Weights of a small transformer language model.
Training: a variant of Muon for these matrices, 6403 steps.
Each number is 50 + 15 x the weight over its row's rms, rounded and kept within 0 to 99. Layers, rows and columns count from 0. The size before them is the row's rms in percent of the matrix's.

# layer 2 attention query, 192x192, rms 0.238, rows 0-3, columns 0-191
107:66 41 55 46 80 73 38 54 40 48 39 43 62 44 52 51 51 63 34 87 56 55 44 56 66 29 40 52 38 43 29 58 55 46 56 47 65 46 27 67 28 42 57 50 41 50 70 53 56 56 57 42 49 58 46 60 40 50 58 37 69 34 52 52 67 26 48 59 36 17 41 55 57 69 53 61 27 62 99 44 53 62 70 45 59 46 58 46 59 57 46 50 57 64 63 60 24 84 55 47 66 40 53 53 40 17 56 90 56 27 57 52 99 49 30 36 33 62 32 59 61 42 55 67 58 43 87 36 53 56 48 55 52 62 54 53 55 29 26 38 40 47 29 38 76 00 52 49 42 58 65 51 52 32 70 39 62 67 45 34 51 35 52 33 35 37 64 32 53 42 55 52 45 58 49 49 67 47 40 68 85 31 39 42 36 50 57 36 71 58 35 71
124:54 53 53 35 62 90 43 44 41 62 64 43 59 58 47 67 45 48 35 80 11 61 43 59 59 42 63 34 22 72 48 44 49 68 56 56 59 40 43 70 59 42 39 48 65 59 32 54 27 21 43 51 53 51 61 38 57 32 56 62 53 57 66 36 51 68 45 39 36 57 60 35 50 64 32 62 37 61 19 52 59 45 37 76 53 58 50 28 49 18 42 20 58 54 56 54 35 45 39 35 63 48 54 44 59 26 46 29 41 58 57 66 57 49 51 60 54 51 41 24 47 37 51 44 26 35 50 49 67 32 49 45 36 28 36 41 55 65 71 35 72 53 25 43 79 91 69 57 45 49 65 47 22 52 52 55 80 20 58 82 60 41 00 37 33 54 23 47 38 76 47 34 40 54 55 45 20 54 27 53 51 52 41 48 46 31 34 49 64 66 49 73
104:50 36 59 66 72 50 61 59 40 39 72 59 59 26 50 27 65 75 39 45 77 40 32 46 62 65 55 60 70 25 58 52 44 26 47 37 44 38 20 34 46 36 51 62 72 39 36 78 59 58 61 50 51 58 51 73 41 47 59 26 55 66 35 65 59 48 59 61 39 44 41 49 51 68 87 39 53 42 60 51 54 63 50 26 83 46 57 46 66 66 54 63 53 26 37 46 68 50 62 53 61 49 70 72 32 77 80 93 42 09 69 38 53 44 34 29 43 44 55 61 41 53 60 75 56 55 64 75 36 64 53 69 61 56 47 49 50 61 08 71 35 43 66 40 46 13 39 37 53 53 52 46 54 34 58 38 39 73 29 32 33 50 50 30 47 38 71 51 59 12 43 52 48 47 56 63 70 52 65 54 75 39 65 34 45 58 64 37 44 33 58 74
105:66 35 47 37 67 87 40 46 62 64 44 30 54 50 55 58 34 38 42 58 28 43 54 43 73 24 41 45 47 50 26 20 63 57 66 52 66 46 47 48 54 54 57 41 32 58 37 54 45 50 40 57 49 30 62 43 31 49 32 57 50 44 48 29 61 40 34 38 32 57 68 37 44 56 38 51 34 67 66 53 58 63 52 46 42 48 44 84 52 38 43 24 71 76 43 35 47 43 29 39 80 21 32 48 65 19 37 43 32 41 46 43 75 25 09 36 41 55 45 25 64 29 71 41 26 44 53 32 67 55 45 30 38 34 58 58 70 48 58 42 39 47 14 43 79 29 62 46 57 47 68 41 33 34 72 39 66 35 49 47 61 35 43 13 41 41 43 41 62 61 43 26 34 21 54 45 31 56 26 64 73 28 30 30 23 50 48 57 65 60 69 70
# layer 2 attention key, 192x192, rms 0.24, rows 0-3, columns 0-191
097:39 48 36 42 34 40 80 66 39 34 55 66 40 54 59 54 30 36 14 58 76 65 48 41 38 61 43 55 43 35 45 52 71 32 49 83 67 77 18 69 68 30 56 76 43 69 56 43 49 44 47 78 42 53 56 58 46 18 68 52 68 24 39 29 40 36 56 15 67 36 46 39 43 35 39 56 54 69 78 39 61 73 44 83 52 47 40 44 66 59 50 58 39 56 49 71 32 41 51 75 30 47 48 76 42 51 65 53 56 52 40 60 48 49 47 40 44 61 45 50 55 52 78 49 25 33 13 80 34 83 40 52 39 45 69 34 45 69 32 56 36 46 31 55 49 56 38 57 60 22 40 37 72 70 51 76 60 53 50 50 52 36 51 46 47 43 43 42 49 34 45 57 63 40 56 71 43 30 59 39 76 76 37 46 55 77 82 70 55 53 27 44
081:85 56 52 59 61 70 44 52 56 53 38 60 63 31 34 43 55 65 58 57 43 62 63 40 28 55 49 49 53 58 21 86 45 59 33 47 41 62 27 59 72 57 62 53 40 45 67 81 57 56 82 51 51 40 46 58 66 54 60 45 20 23 65 33 38 55 57 78 48 41 33 73 47 40 43 55 38 19 38 45 16 70 60 23 45 63 62 64 47 75 54 50 34 43 46 31 68 73 31 43 39 08 57 68 45 23 42 53 61 53 52 43 70 37 75 49 06 34 46 39 61 52 80 51 72 33 60 53 51 59 52 46 59 44 41 27 50 41 44 60 42 54 40 41 46 34 47 34 42 38 54 49 58 41 41 49 64 43 60 52 67 64 59 44 61 47 33 78 78 64 42 46 99 74 61 27 65 67 60 53 50 59 60 15 58 56 59 41 46 56 64 57
105:42 47 21 50 51 32 47 55 18 36 52 74 32 59 49 75 54 37 20 44 79 62 54 52 57 77 52 59 53 30 45 51 55 49 52 77 81 45 53 63 45 47 41 65 57 60 61 27 45 06 40 56 50 42 49 77 46 29 63 52 46 52 42 50 55 40 43 40 34 47 52 48 47 39 42 40 33 99 63 51 69 66 36 61 25 39 44 31 78 48 39 76 37 41 70 53 44 35 61 50 39 53 59 31 40 60 59 46 53 44 41 62 41 47 57 48 85 43 44 46 60 45 42 57 14 26 53 58 47 69 52 50 28 55 78 48 56 58 59 34 29 61 34 55 54 62 44 38 38 34 13 44 45 58 57 61 42 61 46 43 61 31 36 59 36 50 51 12 19 28 60 76 59 28 50 69 52 48 30 36 52 48 30 43 61 66 73 72 59 83 39 17
095:39 46 32 39 39 42 47 49 30 59 35 58 30 46 39 57 36 58 21 64 52 62 37 39 58 41 42 64 25 55 52 74 74 66 51 79 49 40 46 65 71 54 69 51 39 66 42 54 38 51 56 49 42 38 53 55 67 39 53 34 32 72 73 49 39 52 54 48 47 47 18 45 62 60 47 55 43 39 62 26 51 51 53 60 29 63 60 58 35 68 71 31 48 71 59 56 43 36 61 58 60 30 41 20 41 18 38 44 22 42 48 48 54 41 55 68 54 14 47 16 74 25 57 52 72 29 71 46 15 58 49 61 51 55 64 19 48 64 58 56 08 62 38 24 65 30 46 47 57 25 44 45 60 58 47 45 63 46 73 62 70 53 59 43 74 31 32 94 44 59 42 56 96 45 47 37 55 48 44 42 70 37 38 27 57 60 70 68 66 51 53 30